config = dict(
    num_attention_heads=2,
    intermediate_size=384,
    vocab_size=810,
    rope_theta=10000.0,
    rope_fraction=1.0,
    beta2=0.95,
    max_grad_norm=1.0,
    batch_tokens=65536,
    z_loss=1e-05,
)
Each number is 128 + 24 x the weight over its row's rms, rounded and kept within 0 to 255. Layers, rows and columns count from 0. The size above them is the row's rms in percent of the matrix's.

# layer 6 MLP up, 384x96, rms 0.341, rows 127-162, columns 0-95
size [112 109 101  95  93 101  98 109 119  92 102 103 102  97  97 105  92 122 101 103  95  91 105 116 102 107  91  99  91 108 109 107 101 108  91  88]
[[138 119 140 131 164 152 149 146 131 118 171 124 126 182 148  91 140  84 135 147 111 152 129 128 138 120 134  94  81 121 123 156  95 121 159 122 125  98 160 143 118 137 158  89 113 118 181 161  59 111 106 123 131 115 112 132 144 116 157 129 107  82  85 115 125  93 156 127 126  95 157 138 138  96 126 104 121 121 101 129 113 164  98 143 120 145  94 105 157 138 146 126 122 104 169 132]
 [203 124 118 108 127 175 109 122 151 111 142 119 108 159 111 126 128 170  97 109 136 148 135 107 124 127 110 150 122 110 114 151 126  58 128 130 117 171 103 135 133 104 138 100 135  80 132 126 105 142 114 152 120 133 122 104 142 150 174 107 114 119 143 121 138 157 159 145 103 155 132 110 164 136 131 151 106 135 174 138 116 109  89 124 106 102 154 176 132  90 114 142 186 136 138 149]
 [170 136 102 104  86 108 184 102 122 142 110 120 144  79 184 125 104 140 153 119 147 125 113 157 131 138 127 121 105 178 133 169 170 155  96  99 132 139  87 140 114 106 146  96 156 135 175 120 167 108  99 128  82 101 131 139 148 121 124 141 120 122 131 109 134 142 142 104 125 138 173 115 118 166 177 148 129 125 158 145 159 115 139 113  96 119 136 136 112 125 130 108 141 153 148 145]
 [150 123 138 146  99 122 166  98 128 106 113  93 121 123 118 157 136 145 158 109 152 123 112 106 125 118  89 142 106 143 107 127 146 144 146 100 118 143 175  93 141 109 146 127 102 115 150  63 126 147 129 129 101 106 133 123 140 112  86 113 120 118 152 138 150 156 180 115 117 130 116 164 153 114 131 150  99 171 141 150 166 122 120 152 114 115 140 104  99  97 146 142 123  81  45 111]
 [154 129 122 111 142 183 126 106 183 148 147 113  64 107  99 138 116 109 149 137 145 126 131 123 130 122 109 138 121 111 136 100 142  95 137 123 141 131 126 116  92 119 155  91  96 131 113 126 158 126 149 115  98 148 123 136 190 117  94 118 124 162 106  99  97 114 159 172 135 130 146 129 139 148 125 141  94 125 149 107 189 150 152 133 131 168 114 147 175 167 121  88 137  96 144 122]
 [ 85 121 106 105 149 115 117 104 160 137 114 125 100 140 169 124 118 126 108 197 106 173 158 199 161 106 109 130 178 127  91 131 155 134 126 134 143 141 107 159 137 112 128 119  89 133 112  93 108  84 124 124 149 114 134 143 112  83 112 104 106 129 111 113 117 128 122 140 170 121 139 160 152 126 127 114 107 112  80 110 106 142 144 113 128 118 134 175 112 131 134 132 114 163 137  88]
 [106 119 144 174  93 122 149 116 145 125 123 108 125 122 109 136 152 107 114 178 118 139 108 100 145 156 105 122  97 101 121 120 153 121 105 155 127 131 111 128 148 132 111 118 124 123 129  95 119 164  64  88 111 107 114 151 120 142 163  92 155 102 145 121 189 147 150  80 121 144 170 110 146 144 175 121 128 147 156 128 118 123 151 114 148 154 111  93 144 110 149 186 144 158 165 129]
 [131 141  99 125 157 151  95 121 128 121 103  70 101 122 170 143 131 114 149 107 115  87 168 142 127 152 113 139 180 100 105 121 139 177 138 126 123  93 126  85 146 138 121 101 145 107 107 106  98 138 171 140 127 138 122 159 139  99  72 136 108 103 146 137  86 127  76 131 112 109 117  50 123 128 136 145 121 147 142 128 136 159 124 135 122 126 139 148 101 136 103 143 117 149 148 152]
 [205 154 142 168  97 109 126 150 153 131 140 159  79  96 113 126 122  97 149 113 152 102 140 139 100 115 140 161 126 121  80 120 103 144  98 135  96 109 105  98 130 134 146 114  83 116 150 130 132 108 129  97  84  86 145 155 141 142 144 157 143 151 130 121 120 132  95 117  98 201 113 121 117 114 140 121  99 142 119 142 139 129 108 147 156 146 108 132 145  91 134 145 159 105 138 119]
 [111 121 120 161 115 170 119 101 117 143 183 163 141 125  78  87 115 111 118 106 123 176 156 126 120 138 174 129 100  87 154 138 122 141 131 131 113 136 136 164 124 149  83 114  89 119 186 135 145 116 142 125 157  81 119  89 138 121  81 128  97 105  74 145 146 142 141 114 121  99 109 106 135 133 141 129 112 131 118  85 146 130 105 139 132 139 138 109 132 110 149 141 144 100 164 111]
 [129 104 125 115 113 120  98 124 141 128 146 145  97 162 123 110 128 112 154 141  85  92  95 136 123 127  72 134 158 131 133 118 101 187 155 129 125 189 119  97 124 153 147 108 176  79 105 150 100 149 115 137 164 126 137 120 141 135 134  83  76 141 131  98 131  97 149 153 162 153 114 130 147 139 130 112 122 143  95 140  90 139 173 116 116 104 107 137 145 101 130 112 126 139  89 152]
 [151 103 111 109  95 117 134 133 117 172 151 106 146 158 158  79 137 124 118 112 158 126 102 140 127 137  78  93 150 160  94 111 135 131 154 132 120 128 155 134 145 173 136 125 138  81 168 100 164  95 118 113 102 107 100 132 156 140  93 104 129 112 130 109 138 111 171 188 168 115 115 131  75 117 118 125 136 113 136 132 148 138 145 137  96 137 117 148  94 158 155 161 118 115 156 140]
 [127 128 151 106 127  91  65 102  94 151  88  97  88 121 120 132 133  87 100 116 135 175 148  96 115 142 128 138 119 144 108 127 122 158 140 117 144 126 111 125 170 172 130 101 173 111 104 115 117 114 148 129 158 111 159 112 139 102 144 123 102 153 127 121 130 100 129 159 114 101 132 146 153 129 152 108  98 139 137  85 129 153 121  86 157 169 135 154 168 148 119 125  93 134 148  73]
 [127  88 144 153 106 167 137 105 122 167 136 124 149 130 145 149 122 117 136 123 144 142 113 138 149 132 124 157 135 100 119 108 142 119 192 103 105  63 106 134  97 122 115 122 113 122 126 168 142 132 126 135 135 145  82 156  91 110  92 137 165 138 150 128  84 155 124 148 170 100 120 144 151 133  96 125 140 186 109 156 166 148 119 134 101 136 148 131 168 132 175 150  95 103 105 127]
 [109  99 140  43 137 101 171 134  99 127 118 136 127 145 138 132 155 106 130 152 106 142 160 140 110 137 140 196 146 120 126 110 126 135 153 103 114 121 114 153 146 120 155 109 129 103  97 134 147 148 129  95 145 128 101 118 122 126 142  95 141 123  97 125 115 108 100 125 171 102 144 145 131  83 121 153 166 131 125 126 101 142 126 191 115 130 128 175 100 107 102 137 142  71 108 108]
 [134 110 130 100  88 127 131 141 163 163  91 130 165  83 158  98 163 105 128 177 141 166 158 129 116 116 154 152 121 151 137 112 141 106  97 125 121 116 114 124 132 100 110  99 122 131 117 152 135 135 121  93  81 100 130 150 111  97 163 133 157 125 102 105 158 151 173 138 133  82 160 151 142 129 135 123 119 140 120 128 170 129 137 113 182  83 144 173 147 150  93 109 134 117 131 148]
 [116 142 125 135 147 104  96 139 178 178 146 114 125 102 155 110 135  93 131  75 140 146 179  74 125 132 137 145 142 128 146 173 121 144 149 125  85 101  90 135 147 109 137 125 122  93 140 107 122 145  95 112 111 169  88 168 119 137 143 107 149 145 141  78 145 149 153 153 125 102 128 122 144 162 142 138 129 144 164 144 130 124  89 129 180 144 154 121 152 145 132 145 150 117 100 134]
 [188 178 117 113 113 136 170 138 137 149 160 122 132 145 122 148 125 108 157 145 139 131 163 149 146 185 124  80 156 131 123  55 155 120 158 102 133 118  83 132  92 127 147  88 115 132  89 128 119 167 141 131 116 101 150 154 147 106 132 148 130 116 131 133 131 123 146 120 148 137 115 111  96 138 127  80 145 131 163 116 137 135 115 116 116 166 109 118 133 163 115 101  85 160 128 108]
 [135 121 127 132  95 156 140 123 156 120  88 137 134 113 134 146  93 146 149 136 100 155 145 112 132 109  89 117 170 158 150  94 158 127 115 141 173 118 134  98 139 135 126 130 155 135  95 135 105 136 134 116 134 143 147 115 142 157  92 132 118 145 120 122 164 130 150 150  86  82 135 147 188 106 177  73 123 107 185 107 165 104 104  86 151 116 123 144 140 150 124 116 162 105 151 112]
 [127 131 149 148 124 109 138 158 185 128 123 154 110 136 115 139 171 154 170 123 159  65 129  93 118 122 151 121 103 121 158  92 105 136 132 135 135 124 139 120  94 139 113 106 143 135 108  99  73 138 132  76  93 159 143  72 137 125 151 103 136 134 117 139 124 103 115  88 129 119 142  92 157  97 135 125 125 128 104  97 117 162 129 172 134 118  91 156 148 121 173 123 113 143 126 161]
 [107 142 100 160 116 127 122 118 116 120 135 119 135 172 114 102 163 104 124 155 155  90 106 134 139 168 111 167 118 100 131  93  86 142 144 101 102 115 109  87 142 130  97 142 148 146 108  74 124 159  94 141  99 159 154 120 158 115 104 105  99 110 132 132 113 154 135 135 183 139 104  81 122 110 116 119 102 175 155 122 115 149 106 111 107 129 163 116 133 119 164 133 150  94 104  98]
 [159 161 152 178 136 123 114 122 146  82 100 112 119 116  99 178 118 110  88 108 111  76 140 131 100 141 175  90  92 157 126 123 130 122 149 128 133 136 119 134 120 157 137 105 164 179  81 113 108 100 125 128 126 150 152 106 129  81 165 129 141 116 161  81 105  92 114 139  91 137 127 159 122 144 138 149 141 141 135 151 156 114 114 127 136 119  94 153 104 161 126 104 118 137 125 113]
 [121 110 115 106 141  84 118  95 124 167 142  99 136 119 126 108 106 134 139 119  83 148 111 147 109 157  92 126 140 154  85 106 133  72 158  79 167 102 141 148 124 116 137 114 115 162 129  63 133 141 148 145 144 114 137 123 105 136 157 124 130 124  85 149 188 128 173 131 176 110 142 155 107 104 119 125 116 104 138 109 146 148 155 112  98 145 112 107 141 109 151 109 116  92 144 130]
 [136 120 179  83  62 122 143  92 157 140 108 140 118 148 133 108 114 106 127 133  97 112 169 131 188 116 162  96 128 108 149 149 112 126 130 128 129  94  76 122 122 126 125 112 150 156  90 125 130 142 106 146 112 126 115 148 142 193 145 166 143 131 136 144 134 131 143 126  83 116 103 113  95 114 130 137 134 112 155 110 148 108 199 153 125  89 124 132 134 128 130 128 157 130 154 118]
 [143 138 134 156  97  99 109 183 136 122 182 125 122 134 112 144 134 108 140 164 119 139  86 110 164 125 126 121 120  85 118  99 141 142 118  89 134 151 108 127 104 113 108 111 151 107 117 141 141 126 128 100  91  93 105 103 116 137 115 112 137 179 148 155 131 155 133 117 181 167 142 135 123 178  84  80 177 150 122 118 125 130 155 126 127 153 106 170 130 141 111 173 128 135 152 136]
 [134  79 130 154 121 125 138  98 146 122 115 131 128 114 121 120 125 124 156 132  99 114 120  82 100 126  92 128 153 135 132 148 161 153 185 152 112 120 144 156 100 115 184 108 147 115 136 112 135 140 103 168  99 153 159  95 122 140 103 104 108 141 130 106  89  65 143 130 140 123 141 129 176 129 156 116 111 138  98 168 105 173 103 156 101 109  98 142 117 107 123 120 133 152  79 146]
 [133 115 113  96 143 111 159 110 107 128 190  80 109  96 112 132  76 179 137 140 141 164 178 159 147 160 155  88 170 127 134 110 105 119 102 137  87 138 148 107 156 109 145 131 152  85 159 141 106 140 105 107 129 135 117 102 120 101 137 115 158 143 122 134 125 151 156 154 171 111 114 155 122 160 149 153 115 114 116 136 157 127  90 127 100 129 148 156 113 144 112 144 128 116 149 119]
 [144  81 157 121  80 122 128 117 105 152 136 112  98 114 107 145 134 125 147 132 151 158 112 159 178 148 158 153 121 129 191 139 114 116 119  94 109  99 151 114 146 136 137 102 111  75 103 117 130  95  91 137 179 122 102 133 146 114 113 125 167 135 123 110  86 108  86 142 108 112 129  85 129 123  91 101 142 106 104 141  88 117 149 130 128 136 127 132 123 121 164 103  92 149 113 166]
 [149 162 119 111 122 119  78 155 133 103 170 151 102 123 128  99 121 109 150 166 143 127 146 102 103 133 117 159  92 151 106 141 127 155  97 135 201 119  90 131  94 158 110 111 155 145 138 124 115 112 140 128 149 134 121 141 195 116  99 135 105 134 129 141  95 121 104 134 148 109 148 152 191 136 141 119 119 137 138 129  96 145 105 134 149 146  99 129 179 146 145 150 136 164  98 146]
 [127 140 180 140 140 136 123 106  94 142 140 108  98  99 164 115  71 102 131 126  94 145 137 112 121 107 146 158 142 140  88 117 137 105 118 129 115 133 158 129 132 100  65  86 110 118 165 125 161 143 146 166 141 124 104 139 158 137 130 161 161 173 103 148 128 106  97 159 130 144 123 120 108 136 131 142 145 113 118 120 111 127 153  97 115 100 197 122  83 130 109 127 125  94 124 160]
 [204 140 136 114 153  94  93 158 124 114 113 191  96 169 123  98 126 130  95 107 120 161 110 132 112 134 137 103 118 140 168 138 124 111  90  90 142 128 166 138 128  63 121 105 107 146 145 125 121  93 127 109 119 173  85 132 112 119 122 129 127 133  89 132 141 166 119 123  98 103 127 148 148 138 112 126 123 132 128 130 141 135 125 144 181 156 102 105 163 127 141 121 159 112 128 107]
 [128 122 145 124 121 138 130 157 142 131 152 128 128  89 115 128 123 104  94 119 123 126 138 176 179 137 147 157 144 131 148 105 130 119 142 132 101 127 115 107 110 159 158 137 132  87 168  96 129 120 111 104 111 133 133  78 113  88 168  90 109 185  85 151 136 146 153 131 131 146 182 157 150 105 103 143 146 197  95 131 118 160 108 118 125 101 115 158 123 127 123 166 131 150 150 147]
 [161 138 140 106 136 144 157 158 135 114  98 131 100 156 132  95 134 134 111 107 133 178 146 159 173 135 162 178 113 152 153 130 110 121 136  89 153 112 137  63 126 135 153 133 134 114 111  78 142 111 121 132 139 128 148 137 155 109 132 118 169  94 145  74 121 166 111 101 141 135 131 166 133 158  87 134 138 106  83 145 137  98 139 116 126 119  88 133 137 121 132 108 141  75 135 147]
 [120 121  98 122 118 105 115  64 100 146 151 134 150 147 104 164  84 141 128 127 165 114  53  91 119 119  96 137 139 143 124 158 150 117 162  89 121 102 105 100  99 144 170 127 166 148 135 122 121 114 141 153 113 139 144 151 109 121 136 137 124 117 156 103 114 148 154 116 105 129 126 144 110 139 178 138 168 107 140  96 105 176 152 131 121 100 104 110 114 118 137 141 164  90 109 141]
 [142  96 160 131 145 133 140 144 146  91 136 137 132 127  84 149  94 132  98  94 138  98  93 130  81 147  99 142  91 165 127 156 136 157 141 133 132 113 130 114 116 133 116 155 116 168 110  61 143 161 126 168 162  99 134 137 167 117 143 151 134 130 132 139  78 134  84 132 121  95 116 122  86 138 137 146 104 132 149 127 177 148 102 137 123  98 103 131 112 155 146 113 117 122 156  80]
 [145 127 152 127 125 126 100 164 114 140 153 124 101 111 117 126 105  97 103 148 109 157 150 130 136 148 117 121 116 164 104  90 140 133 116 110 133 152 102 137 126 138 121  88  98  87 163 125 146 179  64 141 150 112 106 110 187 141 134 157 172 142  93 159  99  78 116 108 142 142 156 125 164 137 168  95 153 129 134 143 137 128 139 147  76 129 145 126 110 151 165 105 144 119 116 140]]
# layer 6 MLP down (transposed), 384x96, rms 0.338, rows 127-162, columns 0-95
size [113 116  93  86 101 105  98  93 112  94  93 114  95  96 107  93  98 104  96  93  90  98 101 107  92 105  89  97 106  88  99 103  96 111  98  98]
[[153 115 126 155 139  97 120 165 110 168 107 148 111 190 156  98 115 119 129 161 162 138 116 106 141  99  95  72 110 130 136 109 143 135 118 110  82 144 152 124 138 133 151 129 105 126 137 137  92 127 137 157 161 129 146 151 140 131  91 144  86 141 116 133 133 125 117  86 124 177 136 110 116 127  85 147 138 145 155 162 111 114  99 116  70  98 154 130 120 150 143  74 136 147 137 114]
 [116 109 109  96 127 157 113  73  92 162 123 105 126 210 173  92 109 127 152 104 132 146 127 105 104 105 159 107  96 126  94 142 145 128 148 115 126 106 144 155 147 138 146  75 113 133 145 151 120 115 157 136 154  73 146 108 135 145 136 111 121 156 126  98 102 142 120 110  92 132 141 126 150 106 103 132 139 163  96 129 111 120 109 114  92 118 121 133 102 168  89 124 149 126 108 136]
 [ 91 139 141 126 160 122 112 135 177 126 128 181 128 146 102 144 136 145 124 155  98 195 140 144  84 109 109 112 109 123 138  78 100 109 164 131 121  94 148  94  97  81 156 147 104 131 103 143 116 141 132  97 158 140 103 115 112 152  99 119 138 127 107 126  91 124  89 101 139 133 122 133 146 108  85 147 124 122 125 117  76  91 120 119 154 110 150 141 102 128 123 147 161 110 143  96]
 [117 134 120 134 165  93 144  92  81 151 173 114 144 163 109 118 112 115  98 117 144 162 132 168 183 109 136 136 114 143 156 151  91 124 142 119 139 158 122 102 127 152 121 138 144 155 157  84 136 116 120 134 139 122 147 149 116 103 150  87 108 165  62  89 109 134 143 130 166 102 156 154 188 117 136 129 129 116 112  92 139 135 136 126 104 131  79 141 138 111 111 113 120 139 114 119]
 [ 93 140 153  90 119  94 135 152 125 139 116 124 146 106 140 144 160 173 145 121 140 149 153 129 174 185 132 135 192  98 106 143 133 121 126 134 112  92 146 101 131 153 155 139 131 128 130 150 140 167 135 145 138 112 104 126 110 111 144 150 112 101 152 133 146 146 114 149 111 124 109 104  93 118 112 167 196 157 131 125  83 130 131 146 101 147 181 139  82 132 114 102 144 138 163 122]
 [145  99 158 102  88 105 118 120 179 130  96 112 142 154 129 111 144 103  77 114 134 109 139 124 168 154 139  88 159 155 141  88 154 129 159 109 161 121 145 110  95 121 154 157 159 117 161 119 152 134  67 146 107 143 120 107 149 173 140 143 144 148 134 134 103 104 140 138 107 148 113 119 118 123 114 109 137 145 134 136 163 129 123 145 143  99  92 135 145 153 128 150 148 201 151 141]
 [106 140 137 117 122 148 186 134 127 103 112 131 150 108 112 124 147 114 168 136 152  93 100 118 150 158 154 138 134 139 140 124 118 121 107 139 135 132 164  70 139 129 147 131 135 134 106 171 126 136 163 145 113 167 128 136 121 106 105 119 149 126  93 138 164 129 172 142 204 160 150 137 150 129 133 146 141 142 113 145  98 111 129 150 136  89  68 164  92 152 154 160 130 104 165 107]
 [131 133 111 109 129  82 138 127 126  86 107 160 105 112  75 122 132 101 175 176  90 131 140 106 118 100 124 108 129 165 117 103  96  95 136 130 171 107 156 160 137 120 106 124 133 173 130 106 153 155  92 133 141 144 103 154 138 167 148 124 124 129 144 142 125 143 141 124  74 157 153 152 117 159 126 130 142 114 118 175  97 119 121 152 115 119 112 151 119  87 124 105 111 106 157  76]
 [115 102 167 140 149 157 141  95  92  98 150 100 150 152 133 110 101 169 132 180 126 126 146 129 126 118 149 132 129 122 141 164 133  93  97 124 112 164 143 139 157 152 167 116 120 120 161 138 133 120 155 112 125 103 114 107 137 145 159  67 119 135 109 159 122 165 130 117 165 120 150 168 135 102 115 104 128 150 108 141  64 121 104 157 148 112  96 123 119 124 109 140 126 163 126  67]
 [129 123 124 125 156  98 158 100 149 130 116 100  92 169 118 153 184 105 174  72 119 100 105 130 126 123 127 160 130 129 139 136 132 153 169 124 140 129 107  66 152 116 146 144 122 132 105 116 120 142 131 107 161 132 115 137 126 114  85 110 119 156 156 171  84 110 124  92  96 138 117 131 107 124 134 134 126 104 140 156  86 125 151 113 143 131 169 140 102 173  98 120 178 137 104 116]
 [167 117 119 120 148 172 124 166 134 143 130 143 146 108 102 137 103 101  92 113 162  92 123 138 124 133 142 163 158 151  78 128 139 138 140 139 129  97 123 122 149 138 159 147 126 156 136 150 104 120 107 136 107 128  87 113  78 130 200 144 101 165 165 113 102 129 132 128 122 158  88 131 144  88  88 171 132 107 107 150 149  85 120 119 149 137 105 116 107 178 138 128 143 125 121 123]
 [ 84 125 112 127 147 122 159  76 116 133 138  91 153 104 113 117 141 136 148 145 155 152 119 112 127 105 151  81 109 128 123 135 134 179 103 146 104  61 144 108 141 149 157 119 123 145 164  95 143 110 139 118 122 135  96 117 121  68 101 117 114 120 123 140 151 150 141 141  88 101 113 128 125  76 124 122 130 105 140 124 106 125  74 128  86 120 118 149  99 171 162 117 136  95 141 102]
 [100 150 132 121 112 125  98 170 117 148  87 100 136 146 133 130  77  89 162 131  97 131 122 127 110 169 128  99 137 114 107 102 128 113 163 124 121 132 149 141 157 144 120 155 120 139 129 142  84 141 127 135 109 126 184 157 126 145 179 118 141  89 122 135 111 126  69 114 129 128 117 121 101  89  91 128 128  83  94 124 163 128 140 169 124 139 170 131  91 102 125 169 135 164 145 116]
 [150 178  99 137 111  88 102 154 117 108 122 137  85  97  74  99 153 116 117 106  98 111 135 107 121 144 171  79 155 101 130  89 100 111 110 158 102 143 124 104 140 116  84 100 136 141 150 122 127 119 144 104 148 102 138 125 151 124 162 135 144 128 115 145 141 134 103  91 128 142 125 110  83 129 116 156 125  76 135 108  97 126 155 106 114 161 103 139 134 102  74 142 129 117 123  95]
 [133 134 159 138 141 130 125 138 128 114 152 126 109 121 149 124 140 182 119 106  92 128 127 131 136  85 140 113 101 142 113 159 115 172 102 153 142  82 161 128 127 110  91 106 124 104 156  66 141 121 105 137 100 149 109 172  90 123 171 151 114 134 134 102  85 172 139 103 150 105 170 165  85 170 101 105 100 165 123 139  99 125 120 129 134 134 106 126 155 105 131 155 124 135 130 144]
 [178 170 106 138 137 108 124 167 123 118 172 157 130 128 169 140 140 200 147  95 121  80  91 119 127 114 154 146  88 161  97 114 109 111 154 141 138 126 132 162 160 135 134 166 114 133  98 103  95 117 131 129 164 113 129 144 155 142 137 157 123 156 108 137 120 131 113 175  95 145 132  76 124 136 114 135 119 107 130 123 144  91 105 152 110 128 120  95 140 113 154 149 134 114 105 158]
 [131 161 132 130 134 133 154 107 133 104 126 123 166  94 124 127 144 127 118 136 151 104 120 133 128 115 200  95 183 119 175 129 126 140 150 146 101 165 131 140 109 174  85 159 109 151 155 154 158 122 153 114 153 110 157 138 130 157 128 142 145 111 118 116 118 192 149  59 164 108 120 146 138 136 119 132 160 114 151 138 133 122 152 101 112 152 139 126 119 100 128 109 133  84 100 112]
 [125 127 114  90 112 135 135  75 124 148 132 118 100 162 145 137 129  75 125 136 155 153 168 135 140 173  92 136 144 137 117  73 171 157 134 147 110 128 116 149 104 170 102 107 121 197 142 131 136 160 134 142  88 159  88 158  91 117 138 134 134 131 126  96 113 152 138 131 105 136 103 173 138 145 129 112 168 154 129  95  98 124 126 134 115 137 141 146 121 130  94 104 143 135 125  90]
 [ 95 136 140 122 133 105 162 114 136 157 152 102 126 109 138 141 123 121 132 108 161  98 117 125 125 103 121 141 142 106  99 103 100 109 100 168  94 141 130 109 125 172 120 152 119 143 136  80 117 119 123 122 121 142 118 111 110 159 117  74 163 116 119 137  77 143  93 131  79 110 123 123  81  72 133 144 143 133  98 134 163 168 102 149 112 144 149 101 148 104 138 142  69 159 146 158]
 [164 145 145 128 139 110  74 131 139 135  86 125 152 129 103 117  82 103 140 164 103 170 128 144  90 134 117 128 197 126 160 157 136 172 139 129 116 111 153 119 103 171 173 140 129 154 118 129 174 153 123 107 117 131 155 111 118 101 133 117 160 125 152 166 111 112 126 105 105 125 125 118 102  95 153 104 130 100 113  80 111 115 132 130 125 141 152 158 149 179 109 100 139 129 126 135]
 [134 120 115  92 165 139 112 132 128 146 152  97 114 154 129 125 147 113 126 124 181 123 117  96 115 123 117 155 130 124 130 152  99 126 120  99 157 105 171 124 150 127 191 125 124  91 110 109 100 147 111 146 146 161 173 166 128  99 142  96 142 165 116 134 141 145 128 169  99 157 117 138 138 168 153 106 168 137 160 123 161 120 114 167 170 108  93 127 119 114 123 137 101 148 190 128]
 [159 111 106 142 129 122 143 160 149 118 123 117 153 131 109  99 111 131 126 133 113 132 117 132 144 101 127 142 124  86 117 126 123 157 157 141 140 103 149 116 126 134 142  82 134  81 145 128 151 128 118 126 144 103 147 116 113 135  98 130  92 127  87 126 163 145 169 151 135 137 173  92 143 103 143 137  74 161 184 105  52 144 115 148 134  87 101 130 138 201 152 142 143 124 137 131]
 [157 119 111 141 142 118 139 151  93 131 103 140 115 150 147 164 135 185 111 105 137 102 155 152 152 130 121 118 137 133 109 124 109 138 111 105 171 191 168 115 131 143 114 120 130 140  86 201  97 139 144 145 115 115 156  93 114  88  98 108 149 162 131 139 145 170 133 117 108 130  98 134 113 130  91 117 109 108 184 154 102 134 109 118 120 140 129 115 141  89 116 143 152 140 153  95]
 [109  98 101 146 128 159 120 132 102 137 163 116 136 102 121 100 123 125 120 142 116 171  88 120  92 158 127 137 124 108 148 146 112 184 105 139 120 153 178 171 152 125 102 108 137 114 173 161 174 114 103 106  90 122 106 149 157 124 167  97 139 144 118  80 136 135 139 176 136 152 155 164 144 104 111 152 114 158 124 116 129 144  75 131 131 138 106 110 134 154 139 139 152 146 100 127]
 [147 126 139 149 117 124 128  69 157 118 122 148  96 138 139  92 145 146 116 144 154 112 138 129  91 115  91 133 156 156 165  89 133 114 121 153 163 104 117 122 173 147 119 146 150 152 100 139 128 183 144 102 119 143 139 160 130 153 147 151 134 102 121 134 149  96 143 149 135 172 113 165 117  91 137  94  79 105 134 162  99 175 116 125 106 122 100  97 105 145 145  81 120 111 143 138]
 [119 165 148 122 169 126 132 145 114 168 184 144 167  91 111 155 116 143 132  93 167 191 146 149 105 138 151 132 100 117 129  87 116 120 106 135 128 124  76  93 145  85 135 135 131 141 137 123 163 111 115 134 119 118 126 149  81 115 156 128 121 132 139 162 166 156 114 137 100 127 133 144 107 158 115 110 120 126 144 112 142  98 134  95 154 144 194 124 107 131 128 141 146 128 152  89]
 [103 159  83 141 132 121 135 109 108 157 144 135 140  76 101 165 127 111 106 140 119 139 160 155 151 111 163 155 133 139 146 139 122 156  96 178 133  86 171 132 132 119 132 126 181  89 106 143 120 131 125 186 140 159 156 159 151 140 107 102  94  70 122 137 145 136 130 117 166 135 146 153 137  82 164 136  96 121 143 111 144 128 130 121 156 129 142 132 158 149 131 126 109 120 146 160]
 [107 107 101 107 115 122 110 145 147 125 140 148 131 147 116 158 140 135 164  98 126 110 105  82 135 128 150 132 143  96 109 170 151 145 112 179 149  92 120 114 161 117 169  75  78 122 156 129 159 109 151 120 117 155 105 119 136 162 162 107 151 104 118 102 104 156  91 125 158 108 160 112 140 122 144 104 126 164 119 145 168 138 144 152 116 133  96  76  95 154 146 117 122 103 119 156]
 [ 53 107 119 116 147  91  85  73 141  92 125  82 107 131 129 139 175 139 120 125 165 138 123  89 123 120 120 116 128 132 122 114 107 105 119 145 114 189 120 117 141 112 119 106 136 138 128 145 164 128 157 104 139 125 148 144 153 100 119 112 137 182 127 125 131 144 122  89 124 138 164  99 138 102  94 143 133 141 159 116 131 133 157 125  81 125 133 162 145 103 129 100 131 177 105  99]
 [167 151 144  90 166 144 142 162 156 128 135 143 149 139 106 160 152 143 113 131 137 129 163 153 122 147 148  91 120 125 138  73 140 132 131 148 164  92 111 120 143 140 144 132 148 159 110 122 101 120 108 133 178 156 118 113 122  98 120 128 146 114 141 143 153 160 126 112 122 131 137 131 137 146 125 185 127 146  94 165 155 167 100 134 172 179 112 194 157 132 146 133 146 170 129 115]
 [116 124 142 145 146 152 158 132 172 184 152  95  96  87 126 129 120 118 113 150 165 199 138 134 122 116 124  95 162 114 100 133 102 118 132 148 125 111 122 158 135 129 170 143 136  70 123 158 110 172 106 119  99 135 118 170 102 120 105 148 108 116 141 124 164 102 143 140 127 154 119 120  75  81 140 159 142 117 117 104 161 118 128 116  94 126 146 139 119 103 104 132 127 151 101 118]
 [137 107 115 132 152 131 143 109 152 129  98  97  82 147  90 106 144 168 132 153 114 113 129 164 101 118 131  99 113 104 116 131 133 128 128 103 107 176 100 134  61 124  99 115 131 166  73 125 142 135 157 150 160 122 169 178  98 142 124 126 151 118 152 176 133 125 122 109 119 140  90 138 147 134 140 114 150 124 176 132 132 144 116 102 156 154 150 114 135 178  98 136  99 121 130 104]
 [159 116 135 126 106 163 139 146 156 158 148 133 145 132 112 158 150 143 155 113 143 144 141 127 192 100 116  91 104 149 143  80 159 110 138 108 154 119 116  93 141  98 145  62 135 113 131 136 170  97  66 141 170 143 137 118 135 159 135 120 116  87 123 116  70 113 108 158 152 119 122 115 126 155 136 124  95 153 112 122 135 135 119 123 112 122 107 126 112 119  95 125 119  96 147  84]
 [129 176 125 139 144 139  96 112 110 137 141 129 100 154 137 128  88 175  43 113 102 103 116 128 131 136 142 173 149 153 157 125 139 131 156 148 105 100 172 172  87 143  94 124 172 122 101 128 147 139 116 104 155 144 112 154 112 150 139 137 103 127 130 136  96 123 128 152 112 144 147 144 169 128 141 113 141 116 129 136 173 127 118 107 151 114 111  89 157 127 156 135 105 140 164  94]
 [150 131 183 108 114  98 142 148 162 162 126  69 135 126 122  71 120  90 104 125 116 152 180  98 108 127 119 120 106 132 140 177 104 138 113 148 134 152 109 113 147 138 129 116 141 117 125 118 128 125 126  81 119 126 168 114 124 155 138 123  77 100 128 151 105 100  97 148 127 195 149 124 141 109 133 108 171  94 140 122 149 103 139 117 155 142 106 157 137 171 117 125 146 118 109 135]
 [167 146  90 140 108 119 122  97 130 117 145 172 154 133 126 129 191 152 122 132 124  88 105 112 107 121 125 106 111  92 174 123 170 143 129 111 106 124 127 131 143 133 125 157 171 176 108 123 129 125 156 116 136 150 103 138 138 153 132 103  97 158 132  99 160 156 147 143 120  66 144 137  87 103 118 120 150 141 150  98  98 144 168 156 128 150 131 177 159 148 111 154 127 160 136 132]]